Part of a small language model's weights: no biases in attention or MLP.
Each number is 200 + 40 x the weight over its row's rms, rounded and kept within 0 to 999. Layers, rows and columns count from 0. The size before them is the row's rms in percent of the matrix's.

# down: layer 4 MLP down (transposed), 704x256, rms 0.087, rows 19-36, columns 128-255
# gate: layer 4 MLP gate, 704x256, rms 0.0896, rows 20-37, columns 128-255
# up: layer 4 MLP up, 704x256, rms 0.0924, rows 20-37, columns 128-255
down19,096,258,197,131,153,207,194,331,176,169,202,185,196,225,272,259,214,152,262,167,154,175,159,173,232,244,187,118,194,187,241,175,203,228,179,169,197,205,225,202,175,223,160,203,185,161,209,182,169,182,200,183,226,283,219,195,209,214,198,208,128,158,207,227,238,182,249,176,191,174,128,208,172,219,166,209,128,186,190,245,259,229,232,166,113,212,151,144,204,264,205,167,176,304,143,321,141,159,151,186,222,189,197,219,223,211,222,238,150,270,212,219,203,237,157,177,248,177,179,191,187,175,207,136,220,187,167,171,240
gate20,102,210,168,146,193,213,210,204,143,165,114,192,174,230,232,195,262,226,145,179,283,185,217,169,256,143,220,163,198,201,224,213,184,209,207,254,189,121,180,221,202,200,185,201,211,196,190,175,217,121,188,205,153,176,200,166,250,226,203,220,186,280,240,192,205,204,286,199,216,141,167,218,198,188,186,215,169,240,246,220,165,234,149,140,218,168,218,175,136,230,258,257,176,237,183,233,153,222,200,217,191,256,228,180,207,174,163,159,174,178,228,220,165,216,239,147,190,217,163,181,238,217,127,141,169,178,237,273,175
up20,099,165,211,298,221,201,209,206,203,283,161,229,261,169,194,211,194,260,198,190,160,212,161,212,178,193,206,182,245,123,227,244,200,233,105,167,202,163,282,177,171,180,232,236,220,153,215,185,287,226,276,212,154,198,224,253,217,159,236,172,213,209,122,197,223,223,138,194,150,167,220,211,158,159,182,233,194,213,102,185,214,223,187,182,184,209,254,215,173,143,286,171,243,252,159,266,210,183,173,187,241,205,193,152,177,173,124,186,227,237,188,254,186,83,232,165,216,203,222,211,175,167,222,141,191,247,246,141,232
down20,104,162,217,233,191,173,204,222,270,155,206,175,166,229,145,177,223,242,170,262,238,221,245,240,214,127,205,161,181,154,226,158,208,259,194,178,201,158,206,201,134,262,206,121,181,232,166,244,94,236,235,190,172,161,155,220,155,189,173,206,237,198,155,191,198,166,133,278,124,213,270,164,170,202,144,213,223,156,120,138,209,196,212,269,239,216,152,236,211,173,151,222,236,133,215,184,223,153,224,220,190,219,196,247,255,218,269,154,228,219,210,202,186,164,224,281,213,191,246,239,203,150,225,214,313,201,229,281,213
gate21,092,210,187,166,200,138,185,190,189,223,155,185,153,143,234,137,233,197,203,166,112,103,187,232,160,182,216,233,121,227,120,106,161,189,238,191,140,254,177,199,216,226,200,194,192,186,191,177,191,196,204,243,196,282,185,192,258,120,200,246,229,193,176,159,186,283,245,181,209,203,166,246,203,183,183,204,273,230,212,199,179,196,208,182,167,205,180,196,216,196,194,188,169,177,180,208,127,201,181,206,227,225,171,204,186,181,249,251,223,123,181,177,175,131,195,300,167,215,210,238,250,243,227,182,151,167,228,143,166
up21,108,154,161,208,197,171,222,190,220,211,109,196,199,170,190,194,247,239,194,192,138,163,149,228,269,204,171,177,293,210,227,127,225,217,134,108,121,163,210,263,119,179,194,215,281,175,184,222,198,160,203,201,186,224,188,231,219,178,221,181,163,184,221,200,197,239,217,159,135,215,146,200,232,223,202,194,203,252,162,258,211,172,158,229,204,213,243,112,154,176,115,236,262,179,258,200,192,148,182,152,203,210,211,254,208,172,231,281,128,120,226,221,185,224,199,184,160,177,205,257,166,241,297,179,220,170,248,199,169
down21,108,232,185,208,238,179,211,244,283,151,166,185,197,183,181,238,234,227,191,207,201,221,182,175,212,211,148,154,257,204,253,184,188,205,219,165,210,230,173,177,93,187,195,239,240,154,135,243,243,178,183,187,168,221,240,236,288,250,206,165,171,121,252,262,203,180,298,128,150,211,260,195,163,235,210,188,220,243,223,203,182,221,190,171,273,209,252,115,215,145,222,215,273,188,253,204,265,145,212,167,197,246,267,170,249,195,201,180,155,230,223,186,223,271,241,165,188,195,201,178,152,169,282,190,251,189,185,196,223
gate22,101,198,181,178,183,150,253,208,178,193,183,142,199,205,219,215,110,283,158,143,113,152,166,104,187,252,229,210,202,241,282,136,172,132,239,243,184,213,229,220,308,172,156,239,261,191,170,175,145,201,197,107,234,216,179,226,194,161,170,183,271,182,206,229,207,204,228,202,182,162,184,169,160,266,181,238,173,257,186,185,230,284,172,196,191,232,190,170,253,123,184,247,254,233,265,243,222,239,225,120,114,199,215,162,153,208,219,214,214,185,167,177,188,210,222,208,209,182,223,177,167,196,190,222,189,116,197,222,245
up22,087,245,215,143,266,152,200,121,273,182,177,200,155,206,167,243,199,201,149,189,237,239,163,174,236,226,204,140,205,213,224,149,227,303,253,193,92,284,225,230,220,253,135,213,200,117,168,124,153,217,174,176,216,190,173,214,261,168,203,234,154,160,231,220,177,233,181,289,220,102,162,168,204,170,174,175,225,104,229,152,226,198,216,127,191,267,137,231,185,166,242,213,236,144,208,209,166,230,179,155,229,215,172,217,184,145,147,165,199,289,233,129,153,290,206,243,205,238,154,253,230,160,155,228,201,253,202,202,216
down22,098,179,235,225,206,209,188,199,163,187,214,230,232,175,205,138,199,187,249,158,251,263,227,269,199,146,214,221,231,194,179,223,206,147,147,203,280,83,133,141,170,122,243,128,173,259,176,222,279,251,245,261,198,176,210,205,173,243,200,154,191,200,223,147,142,134,229,189,184,171,185,223,227,248,193,197,200,280,225,215,209,168,200,184,182,180,214,181,175,183,149,173,155,200,187,173,205,184,164,243,277,172,165,224,173,173,245,198,186,187,150,220,247,219,218,136,254,209,248,129,195,230,177,126,221,230,135,200,173
gate23,103,155,161,191,213,249,226,147,214,212,190,121,251,177,185,196,205,191,236,210,255,151,200,297,266,174,219,166,89,191,219,214,213,330,213,235,194,173,161,223,206,207,222,164,212,166,242,247,272,233,212,192,145,159,192,215,169,193,188,179,235,221,119,275,198,280,174,173,115,137,154,159,176,228,165,135,187,241,188,235,189,154,220,194,137,235,244,237,189,221,228,143,199,203,162,166,171,306,208,174,186,187,159,214,165,186,179,207,266,154,205,263,206,199,243,266,172,195,170,144,219,201,230,157,214,129,189,195,132
up23,105,247,160,235,186,190,209,266,312,191,103,200,238,138,177,201,228,174,235,176,225,110,178,226,117,217,263,182,166,221,172,202,247,191,203,157,192,169,158,180,195,174,157,214,200,188,214,187,181,164,194,227,191,172,228,236,183,198,96,146,191,146,144,239,197,227,223,147,210,184,133,177,192,207,209,196,185,262,163,207,142,224,267,176,208,219,205,203,170,213,141,234,193,192,232,237,165,198,159,174,192,160,168,245,181,194,166,195,255,230,164,148,149,137,199,165,178,93,225,140,240,132,240,157,247,174,215,227,220
down23,100,198,190,167,181,202,193,195,163,169,199,276,207,227,238,260,225,215,206,233,151,173,191,170,172,172,212,199,246,190,197,182,249,229,167,247,247,192,229,246,199,291,229,233,250,176,244,237,215,195,174,218,218,125,180,234,188,237,215,190,248,194,238,216,203,180,215,135,185,208,224,212,193,232,196,234,200,259,162,216,239,182,241,245,219,211,294,224,121,187,206,170,188,214,192,194,174,225,153,168,194,110,161,207,197,216,204,234,242,239,180,133,273,137,137,198,194,163,139,184,220,256,206,128,121,211,233,251,128
gate24,101,161,252,133,241,282,194,143,235,207,215,167,162,189,172,198,169,224,254,179,155,168,216,154,244,254,168,106,185,214,187,237,129,171,240,166,121,242,182,200,194,151,112,183,195,233,227,273,175,211,222,175,214,220,171,224,223,143,228,202,207,149,177,218,208,233,191,247,216,219,195,192,165,208,240,263,173,177,276,247,197,190,276,250,238,141,170,195,275,197,218,232,169,184,217,266,163,164,182,205,167,223,137,213,192,192,178,128,204,118,198,265,159,214,224,255,148,236,148,210,223,233,134,242,232,259,107,255,144
up24,103,214,212,166,210,225,171,183,234,208,209,169,232,210,237,216,166,266,221,167,178,213,193,202,207,217,196,164,244,197,154,120,147,174,175,267,201,237,300,198,154,173,120,239,223,193,278,271,184,242,252,213,160,165,188,252,190,195,241,239,202,232,256,222,285,179,166,174,182,241,220,199,234,171,268,201,222,253,182,184,200,158,206,182,185,179,203,195,196,224,246,282,190,169,173,238,186,166,241,148,153,161,227,142,179,178,159,267,195,188,148,219,257,250,200,181,169,164,182,219,251,270,180,240,270,185,225,135,171
down24,104,170,195,224,127,118,240,203,208,239,144,246,224,187,157,244,171,227,214,145,210,195,240,234,224,185,224,232,260,159,260,236,230,199,176,177,239,247,227,145,257,172,216,199,197,152,264,204,167,156,247,224,197,101,167,197,224,275,175,238,229,247,196,195,131,169,183,207,146,171,209,192,203,176,148,233,199,213,196,180,145,247,97,235,247,225,277,174,110,207,114,228,200,241,259,239,188,183,151,225,154,229,318,203,216,128,216,227,121,189,196,173,217,220,227,163,274,272,167,188,229,279,240,139,152,178,197,166,254
gate25,102,169,232,232,153,187,207,191,195,209,181,150,186,210,254,217,253,185,210,205,224,174,163,202,164,197,146,188,217,141,268,205,203,197,193,183,267,259,122,235,202,224,231,218,158,222,190,224,281,184,185,264,224,296,267,173,209,233,141,182,193,179,187,137,188,253,204,227,247,222,184,257,181,185,178,240,155,239,237,194,269,214,215,232,196,230,232,169,225,248,187,222,189,183,196,189,197,226,199,263,163,231,209,230,324,233,180,197,189,164,267,151,196,244,190,266,169,145,181,163,241,200,200,302,153,221,194,182,181
up25,099,183,182,159,147,248,234,167,232,266,190,227,137,198,252,177,224,208,151,162,181,181,218,215,277,189,202,149,226,158,240,249,257,262,231,211,181,173,179,176,189,244,165,192,142,201,204,217,177,234,132,189,175,155,187,144,265,182,157,189,221,276,198,155,193,168,230,226,137,191,216,226,254,250,229,151,182,143,185,212,150,232,175,182,219,141,164,225,243,197,198,240,169,204,236,270,224,152,189,185,103,243,230,165,176,211,233,229,199,200,167,161,167,132,196,218,275,175,187,160,182,182,204,185,193,218,179,178,169
down25,096,205,123,236,200,212,235,184,188,206,209,170,227,230,189,151,246,194,209,231,247,213,180,207,182,202,164,216,194,236,226,161,240,167,220,175,185,202,133,188,157,209,219,230,172,250,153,169,272,224,241,181,159,273,273,190,247,250,164,212,129,199,182,117,171,284,216,280,224,157,207,220,171,174,189,173,182,224,192,253,233,227,208,221,188,267,262,189,253,215,191,222,203,192,159,114,229,275,262,226,196,158,210,224,223,228,169,223,188,252,214,239,148,184,198,257,219,197,174,242,292,227,205,252,157,224,249,112,203
gate26,101,193,198,247,199,253,192,212,212,271,138,242,166,235,280,239,266,225,178,222,198,184,218,193,108,200,222,210,210,218,147,269,131,217,186,189,206,222,236,201,193,195,116,228,164,190,149,162,253,280,258,197,249,270,209,253,240,228,158,225,221,175,185,190,235,178,316,213,190,304,260,214,151,266,166,213,201,207,220,253,218,199,183,256,163,151,189,253,242,177,232,102,212,188,196,219,227,140,179,226,251,161,231,175,170,211,210,241,173,246,251,193,171,200,119,228,220,257,226,148,228,167,205,251,176,230,128,149,199
up26,091,183,153,227,198,189,215,217,235,159,221,257,128,245,204,185,202,90,237,210,273,178,237,222,195,247,192,214,148,213,228,204,138,130,239,124,193,234,233,219,217,236,200,189,226,213,162,188,177,256,180,136,127,209,186,159,299,238,281,182,148,214,193,174,269,174,228,273,153,223,199,221,220,247,152,161,261,207,219,248,143,184,123,188,251,124,259,194,195,225,223,208,192,211,253,168,198,173,252,209,167,197,235,232,194,169,223,229,149,182,144,207,214,211,267,206,179,114,142,247,129,201,185,186,169,190,202,211,116
down26,093,266,169,186,221,141,203,186,174,190,202,140,164,127,146,198,254,214,145,201,193,187,214,212,231,241,181,215,307,227,209,276,272,215,216,254,243,220,214,191,220,182,138,197,180,227,230,158,179,147,200,217,268,167,216,216,182,193,79,233,185,171,166,165,187,187,183,217,208,227,226,168,220,232,224,237,181,215,156,204,205,188,172,179,87,241,113,132,183,217,253,158,209,164,97,246,174,251,189,197,207,200,218,246,246,198,271,230,255,157,209,285,182,225,152,124,195,212,250,177,272,217,178,147,200,290,227,217,245
gate27,099,224,219,248,234,222,199,212,220,263,178,141,204,221,206,259,107,187,257,186,159,185,225,163,274,222,115,184,181,256,138,162,183,265,165,156,195,146,174,176,237,151,244,172,150,265,207,155,129,229,196,233,274,142,209,181,251,152,281,203,273,176,256,239,221,194,165,204,227,202,166,66,190,234,209,246,183,221,240,250,181,215,215,152,227,149,200,157,231,221,218,176,183,202,241,184,150,269,268,262,198,203,201,188,155,234,182,264,159,155,196,224,177,200,170,212,135,169,185,168,204,199,130,242,175,246,217,274,148
up27,095,206,195,312,154,230,244,194,173,212,184,213,235,215,149,152,227,130,151,216,230,188,310,218,267,160,205,115,139,202,179,143,155,153,214,250,192,207,187,281,172,135,223,235,206,158,235,291,224,225,207,172,217,163,125,200,137,198,194,199,189,253,227,228,274,164,197,169,241,213,159,132,214,170,186,179,190,216,225,174,229,190,141,259,151,226,180,188,150,252,234,198,247,188,211,241,170,163,169,239,224,141,202,169,202,174,255,190,223,301,154,136,232,225,255,205,132,224,183,220,246,244,216,263,267,183,190,133,189
down27,099,234,265,146,250,155,203,223,229,160,206,157,172,122,171,218,216,200,157,150,156,202,212,219,214,205,182,183,172,184,237,191,138,214,178,212,210,238,255,172,218,184,144,193,260,217,220,221,154,259,210,202,196,171,155,252,198,168,149,154,75,158,216,201,195,271,275,228,131,184,223,187,235,137,233,190,229,81,191,164,235,174,209,160,180,181,190,263,141,189,236,238,183,181,196,165,206,266,196,207,258,231,199,167,205,201,183,176,236,210,185,142,156,244,121,145,217,172,195,214,209,151,227,176,160,261,219,263,252
gate28,089,232,189,207,219,184,204,184,122,200,208,188,167,230,209,118,201,207,154,175,147,244,222,225,171,165,175,218,266,239,228,215,203,163,222,273,260,167,231,223,232,312,263,243,202,185,180,193,207,180,161,217,175,237,236,137,149,254,188,195,213,170,222,184,223,232,211,175,108,171,248,165,181,188,198,240,130,266,241,179,216,243,213,203,197,210,191,287,182,308,171,218,184,179,152,196,177,159,168,184,211,209,235,157,184,198,209,252,158,196,148,235,223,135,193,191,237,191,121,137,242,284,229,201,163,174,167,128,243
up28,102,158,138,189,243,269,209,229,182,186,223,213,212,241,226,187,176,203,163,216,200,155,183,165,171,170,112,197,239,208,258,207,229,151,194,162,202,285,200,186,208,241,216,205,237,154,203,188,256,185,175,236,114,226,172,200,207,233,148,195,187,147,245,231,222,160,245,197,148,235,139,221,200,240,172,224,127,233,209,261,169,242,189,228,187,218,259,197,209,189,188,217,236,185,206,164,173,171,159,226,213,214,212,211,216,246,255,136,129,221,263,143,179,119,276,186,220,196,139,151,243,319,213,301,176,142,219,190,193
down28,105,181,204,230,180,281,193,211,257,175,180,232,236,227,177,230,226,167,225,207,201,92,183,213,159,252,189,172,235,183,206,186,222,220,119,133,134,262,134,187,191,154,187,127,198,201,239,184,251,165,219,230,187,225,155,189,236,165,119,213,166,271,224,234,239,225,242,203,207,251,152,226,222,232,215,191,177,184,237,241,140,187,237,193,236,228,233,208,176,182,172,284,185,195,223,143,214,216,195,207,174,224,197,223,233,275,268,90,203,247,253,234,215,223,268,213,180,150,195,174,156,219,209,202,246,144,304,227,113
gate29,102,238,173,252,173,255,206,195,267,185,230,140,218,67,81,193,254,176,227,191,204,110,192,220,190,201,180,149,214,166,201,195,268,145,191,117,235,199,228,150,223,186,148,184,126,198,258,191,238,190,202,237,200,187,203,190,253,151,229,175,240,225,190,190,223,171,228,173,205,180,174,256,141,174,133,177,187,181,205,194,212,179,189,163,133,190,216,232,172,126,222,287,241,315,108,218,223,155,210,279,234,177,207,202,167,189,150,204,224,129,223,159,232,175,192,237,131,203,142,246,214,212,234,249,269,236,230,201,276
up29,099,230,145,175,129,153,205,199,253,192,192,171,177,179,224,178,214,219,199,181,188,124,124,158,181,259,299,159,195,202,203,178,166,135,207,219,195,203,140,180,223,243,249,158,180,277,180,153,202,182,234,330,179,179,208,213,262,194,194,151,170,217,172,188,193,155,298,157,215,254,223,176,188,102,199,190,179,213,268,274,189,141,195,246,170,222,164,199,203,206,240,205,236,268,200,202,272,195,176,195,264,221,228,221,239,157,269,162,186,247,262,160,174,221,241,201,248,263,158,200,195,216,227,118,109,135,245,310,171
down29,103,214,286,199,232,245,160,225,192,236,209,194,165,148,167,163,193,212,249,186,242,149,245,177,182,176,213,240,103,154,186,286,194,210,156,146,207,145,245,195,244,157,167,207,207,194,248,108,200,179,208,166,154,184,211,183,235,246,247,231,221,252,199,160,173,208,222,169,199,236,146,277,226,248,192,191,206,190,133,186,209,225,178,201,105,217,180,275,205,204,196,140,200,248,270,181,98,171,164,226,189,96,224,181,234,181,112,187,227,144,172,231,221,179,176,170,166,158,159,198,222,211,172,160,291,169,216,186,214
gate30,108,214,231,149,170,166,151,218,184,209,225,188,173,195,157,180,180,162,204,183,134,134,173,208,179,176,226,212,179,176,175,233,154,175,190,192,216,138,191,204,210,222,203,201,175,260,154,144,233,195,267,217,131,161,174,221,180,184,219,216,268,257,270,198,231,144,188,201,161,278,170,215,106,167,277,167,149,161,226,177,172,196,201,180,161,152,165,200,189,179,192,244,262,226,251,186,171,93,286,162,225,261,279,173,180,211,121,182,150,199,259,256,205,223,248,164,167,189,123,197,214,199,158,222,204,184,85,240,190
up30,099,167,247,190,170,217,201,194,234,188,231,213,238,202,174,191,199,201,188,167,197,200,220,147,216,222,163,167,205,165,208,138,188,142,248,229,242,166,199,236,190,194,142,204,246,235,207,236,179,216,221,166,245,208,245,144,125,206,210,268,191,213,193,239,252,176,190,206,142,188,160,232,257,217,157,157,160,145,200,216,221,230,160,221,178,202,187,151,216,223,197,238,127,192,214,236,254,152,223,176,189,245,189,180,171,194,166,203,128,234,218,241,174,212,214,170,282,166,240,208,140,192,273,235,190,189,242,284,181
down30,101,139,153,244,226,182,245,193,177,165,226,193,224,187,197,244,218,205,210,183,88,87,110,200,153,200,220,274,205,217,248,258,319,258,140,241,181,178,190,177,110,233,158,142,205,195,228,125,246,157,201,218,235,175,238,204,176,198,147,158,207,191,231,156,176,238,119,190,195,195,146,200,196,153,217,267,154,160,130,233,185,229,195,219,253,249,175,199,227,242,161,216,204,185,308,248,214,182,227,177,176,139,149,231,189,237,290,232,216,237,257,234,213,163,226,220,141,207,231,214,211,129,183,198,190,176,122,232,176
gate31,101,142,60,206,192,185,229,145,196,213,218,228,212,226,194,171,172,166,163,216,213,149,212,197,193,193,291,203,172,261,158,193,205,170,256,201,199,163,152,196,227,193,210,193,172,218,169,178,186,187,189,280,277,172,168,193,130,204,202,114,155,240,225,116,148,170,193,164,240,214,184,204,184,230,185,134,202,244,209,236,177,234,180,180,247,222,226,123,206,163,201,200,239,194,181,180,240,221,195,181,184,170,167,254,194,213,217,152,275,212,190,170,213,166,239,211,222,270,232,177,158,176,265,263,113,173,222,216,163
up31,096,148,130,261,188,240,151,175,270,173,226,226,227,243,189,283,178,216,229,180,194,260,236,172,202,230,211,234,174,190,195,256,144,192,188,142,259,270,203,214,192,238,218,180,130,267,156,134,254,279,219,179,199,102,230,125,150,189,267,170,234,253,203,208,250,233,145,208,217,187,166,223,218,238,219,220,194,217,189,211,242,224,241,180,266,211,240,230,264,200,189,151,280,188,174,237,218,254,217,185,160,269,219,279,211,189,128,182,200,274,192,177,187,232,158,235,184,220,227,195,221,216,186,169,159,210,232,165,226
down31,096,305,266,153,194,205,209,255,242,209,108,137,199,197,206,103,202,199,192,184,197,207,210,235,250,145,184,126,198,201,213,185,247,268,183,234,197,163,230,129,142,165,164,191,261,217,209,274,180,168,164,181,185,186,241,235,171,202,180,123,198,192,216,247,186,224,191,244,252,235,218,172,191,211,207,136,185,146,177,179,192,204,119,196,141,229,121,290,191,233,230,244,189,224,235,123,187,181,213,201,220,234,178,143,211,171,218,203,174,135,170,182,194,143,251,191,186,164,240,207,252,222,165,171,163,127,228,243,213
gate32,100,195,169,213,193,210,139,197,159,243,140,156,159,206,202,127,259,182,202,304,226,140,235,279,225,246,203,199,276,183,169,172,275,221,212,220,182,104,175,174,120,190,181,183,224,222,155,183,210,143,169,182,223,215,250,178,250,168,220,202,211,160,195,205,259,170,195,201,143,186,170,152,236,216,176,208,225,163,174,161,151,222,130,202,205,198,160,126,205,217,156,236,194,184,261,280,140,103,181,177,105,244,186,192,193,150,177,98,250,185,231,147,266,236,191,142,237,225,125,211,218,242,141,212,203,236,190,257,156
up32,097,149,250,189,217,204,217,152,292,291,277,197,210,175,145,233,240,186,237,121,78,193,132,190,237,232,225,263,219,237,220,202,230,229,174,224,242,197,149,184,253,229,237,195,156,310,231,194,225,207,197,245,195,175,281,178,155,243,163,170,176,275,182,198,225,200,217,190,173,237,179,209,243,243,239,201,255,163,248,153,199,234,172,167,200,166,214,197,138,213,236,230,245,204,175,186,196,261,157,188,200,260,192,154,197,168,240,142,205,218,206,116,186,228,155,168,192,217,205,274,117,256,221,237,250,214,212,214,240
down32,094,151,191,251,240,253,201,170,169,196,205,229,152,139,219,203,219,260,158,232,214,175,192,171,182,103,184,162,167,235,178,181,129,241,210,162,135,212,238,229,153,187,192,239,197,222,180,171,198,197,162,286,199,291,216,185,212,127,295,198,148,248,231,195,141,199,95,206,169,213,150,194,226,151,168,188,230,229,199,219,173,196,216,301,191,201,262,274,234,261,216,169,236,184,175,264,252,249,252,163,166,156,169,299,162,198,156,105,165,241,244,211,113,211,279,223,135,238,149,247,194,212,224,256,219,191,218,96,182
gate33,099,233,218,184,218,256,226,207,206,228,171,248,176,241,178,290,271,249,132,210,213,121,277,182,188,194,219,241,185,93,199,150,197,238,228,157,234,224,193,164,175,231,182,252,170,210,180,123,182,190,231,225,208,139,240,182,225,261,249,187,254,234,221,232,246,202,248,178,193,151,191,228,255,207,141,185,223,195,168,209,174,263,167,136,177,213,244,203,212,205,143,152,198,182,220,235,264,204,212,203,189,211,246,195,161,104,191,184,168,242,172,129,252,142,196,236,175,154,252,163,185,243,206,163,208,128,287,249,195
up33,091,236,261,172,240,272,181,195,246,179,178,209,290,126,189,176,169,170,229,220,192,122,201,220,191,168,217,208,180,145,144,189,185,164,169,184,223,139,179,199,236,182,82,299,322,150,166,202,181,155,208,197,176,162,242,226,222,300,189,184,246,264,261,216,273,257,266,225,174,187,143,238,197,213,113,233,239,128,203,222,221,187,164,215,218,154,225,236,229,152,213,194,229,228,191,164,216,112,179,230,226,249,254,192,173,150,114,159,163,157,192,170,196,216,217,127,182,201,246,176,216,155,217,182,285,210,197,192,224
down33,088,174,219,184,150,214,206,228,177,137,206,251,119,249,160,150,175,196,209,210,165,172,210,199,115,243,158,138,199,215,166,264,190,170,224,217,208,226,154,216,159,181,224,164,169,210,268,205,196,221,204,241,288,163,163,189,213,157,230,257,198,160,151,157,135,207,187,231,188,225,284,167,121,226,242,262,194,202,185,220,230,179,207,226,242,207,155,216,211,139,160,223,168,137,221,128,159,221,179,171,167,223,156,213,167,232,195,244,222,125,255,279,260,236,146,199,209,198,143,202,235,195,217,223,87,210,158,159,173
gate34,093,161,239,250,269,165,239,252,207,224,232,239,200,134,281,152,132,217,220,260,235,234,106,240,173,178,218,191,260,183,196,206,238,145,242,225,260,89,246,183,181,229,183,242,193,257,219,203,181,123,150,264,203,207,232,191,94,256,225,217,173,179,211,175,133,134,182,222,212,163,230,256,154,229,203,184,132,204,152,196,158,166,219,216,185,222,175,172,261,251,147,271,219,191,210,186,211,199,125,171,134,211,225,230,173,218,220,218,206,228,241,197,215,186,230,209,136,153,169,139,184,155,263,214,245,231,134,215,214
up34,097,220,197,183,265,218,270,198,194,168,198,249,223,181,208,183,121,183,242,269,194,213,219,153,220,149,189,208,234,234,217,184,236,216,145,157,243,146,202,149,261,201,293,108,193,198,206,142,116,245,178,238,221,188,166,210,181,251,274,195,283,231,227,266,221,187,161,204,128,173,237,185,228,243,192,240,196,186,202,215,213,246,237,184,221,221,200,196,226,183,192,175,181,188,225,162,206,183,152,237,151,171,231,148,135,247,132,157,92,174,249,154,268,92,162,187,254,156,177,109,208,250,135,207,163,173,212,146,220
down34,092,75,239,185,162,155,212,172,126,180,229,188,220,220,199,221,172,214,157,235,190,216,151,175,193,239,219,165,200,185,165,263,207,177,179,203,224,152,153,170,169,175,155,171,236,262,185,176,177,114,167,197,245,91,198,186,188,165,180,217,61,156,278,119,169,98,134,216,189,206,210,245,149,166,190,243,184,222,221,197,199,215,240,209,257,174,180,171,221,166,156,227,200,209,206,217,232,196,179,201,185,150,248,286,239,189,239,201,244,266,199,159,167,251,200,211,163,177,146,185,171,161,232,209,257,183,151,275,238
gate35,100,175,192,226,157,219,201,166,166,213,173,235,178,191,216,167,246,181,211,176,206,238,171,155,224,171,196,179,139,222,211,294,162,238,193,179,161,189,174,98,202,203,160,185,172,111,176,244,172,234,158,173,276,206,180,257,236,198,162,223,130,150,180,248,118,247,183,220,129,199,217,200,178,225,169,160,209,182,223,197,143,176,151,188,220,153,95,218,174,183,185,199,211,206,251,249,121,187,205,178,205,182,236,154,220,225,165,247,203,239,215,203,185,210,178,173,179,271,153,143,192,192,150,269,144,170,163,247,140
up35,109,204,156,132,178,201,137,169,244,144,255,131,189,162,219,179,190,189,282,213,184,231,174,237,151,165,176,156,258,167,181,246,259,217,207,240,219,163,202,226,250,239,221,196,156,234,225,143,240,161,191,184,109,244,186,182,247,229,233,228,176,208,208,215,215,183,241,114,177,181,227,244,177,228,117,217,185,173,186,253,184,252,229,118,181,243,184,152,257,169,141,155,186,199,168,195,237,232,154,216,173,183,199,196,182,211,276,187,249,164,173,242,205,181,124,292,177,243,219,192,170,204,207,252,221,200,211,241,230
down35,108,237,134,148,253,181,174,167,214,192,263,220,245,160,230,138,255,202,173,204,162,218,141,174,226,171,168,182,100,192,158,228,207,235,89,142,155,180,197,136,210,175,145,217,228,161,208,208,210,211,107,184,165,186,212,222,254,225,212,153,170,189,232,201,166,184,204,185,201,175,215,266,201,206,191,192,234,198,235,237,187,268,164,135,225,178,230,194,231,163,145,158,164,240,165,197,106,153,218,212,185,142,229,206,132,234,193,172,251,206,178,201,200,248,190,186,212,273,161,176,130,239,162,258,204,136,134,263,152
gate36,097,232,189,169,221,196,147,194,161,229,176,228,237,192,167,152,200,263,191,171,184,252,164,237,170,264,190,177,253,168,233,180,323,247,292,242,145,215,191,366,224,274,145,189,191,145,169,229,146,152,240,162,219,191,226,208,203,209,177,250,234,186,241,198,157,245,230,279,209,142,215,174,182,181,191,170,227,197,254,174,168,203,187,187,199,220,188,171,245,225,169,197,151,257,229,183,203,233,126,138,194,267,142,192,206,149,281,189,200,193,251,178,148,164,193,272,183,152,219,151,201,208,217,178,236,157,198,244,114
up36,089,137,184,254,176,222,230,155,208,220,281,244,134,193,212,151,160,230,144,171,210,207,190,268,203,136,300,149,223,241,196,203,247,160,163,211,265,185,227,187,219,229,275,210,190,216,218,257,173,209,236,188,168,267,219,184,135,231,158,210,171,174,220,126,118,162,214,196,137,31,250,193,131,216,159,231,227,234,230,196,231,173,166,131,287,241,180,195,262,255,199,194,252,255,242,249,203,201,219,194,226,200,238,145,317,254,227,171,213,230,232,177,182,244,224,242,195,212,266,194,190,145,161,212,179,206,137,200,272
down36,091,245,209,173,204,188,120,252,198,207,113,243,280,202,181,150,171,160,291,257,152,161,216,233,215,265,131,265,172,178,228,215,137,227,227,139,209,214,236,232,199,223,148,252,218,159,234,205,205,187,220,218,230,158,219,166,196,221,192,314,173,204,146,211,218,267,177,215,215,201,123,205,267,183,248,159,145,159,182,200,175,187,241,223,199,189,264,288,196,160,186,186,122,207,184,208,264,191,226,246,156,230,187,230,131,149,241,214,147,169,201,202,227,201,193,173,212,263,192,180,241,179,228,130,232,179,192,254,144
gate37,101,185,202,232,226,171,220,198,157,209,159,158,152,210,207,219,200,206,254,187,238,175,244,226,184,134,227,175,242,254,263,174,145,214,181,168,226,190,234,105,196,191,193,198,202,174,164,284,296,171,210,214,183,153,257,234,184,181,212,157,122,174,202,170,165,155,167,186,287,229,188,247,146,139,256,194,164,272,180,229,193,235,196,213,319,197,212,168,155,237,220,201,197,235,154,217,106,186,201,224,227,152,211,195,247,194,177,229,237,272,237,171,172,227,212,229,199,204,229,117,181,219,208,170,162,207,163,182,177
up37,109,165,239,207,165,221,206,189,239,142,194,186,184,224,167,120,211,176,199,201,231,222,217,263,208,188,212,174,275,172,211,191,264,213,213,143,168,203,207,143,270,106,236,194,196,245,296,196,140,185,48,203,166,186,189,187,126,148,210,146,176,229,218,259,194,186,178,212,237,247,179,190,111,179,166,214,213,216,153,178,175,190,133,228,228,195,206,178,208,164,171,172,169,177,152,194,175,188,198,139,159,222,188,251,142,202,149,172,168,255,186,231,210,170,226,228,197,195,225,216,190,238,173,197,164,161,204,168,148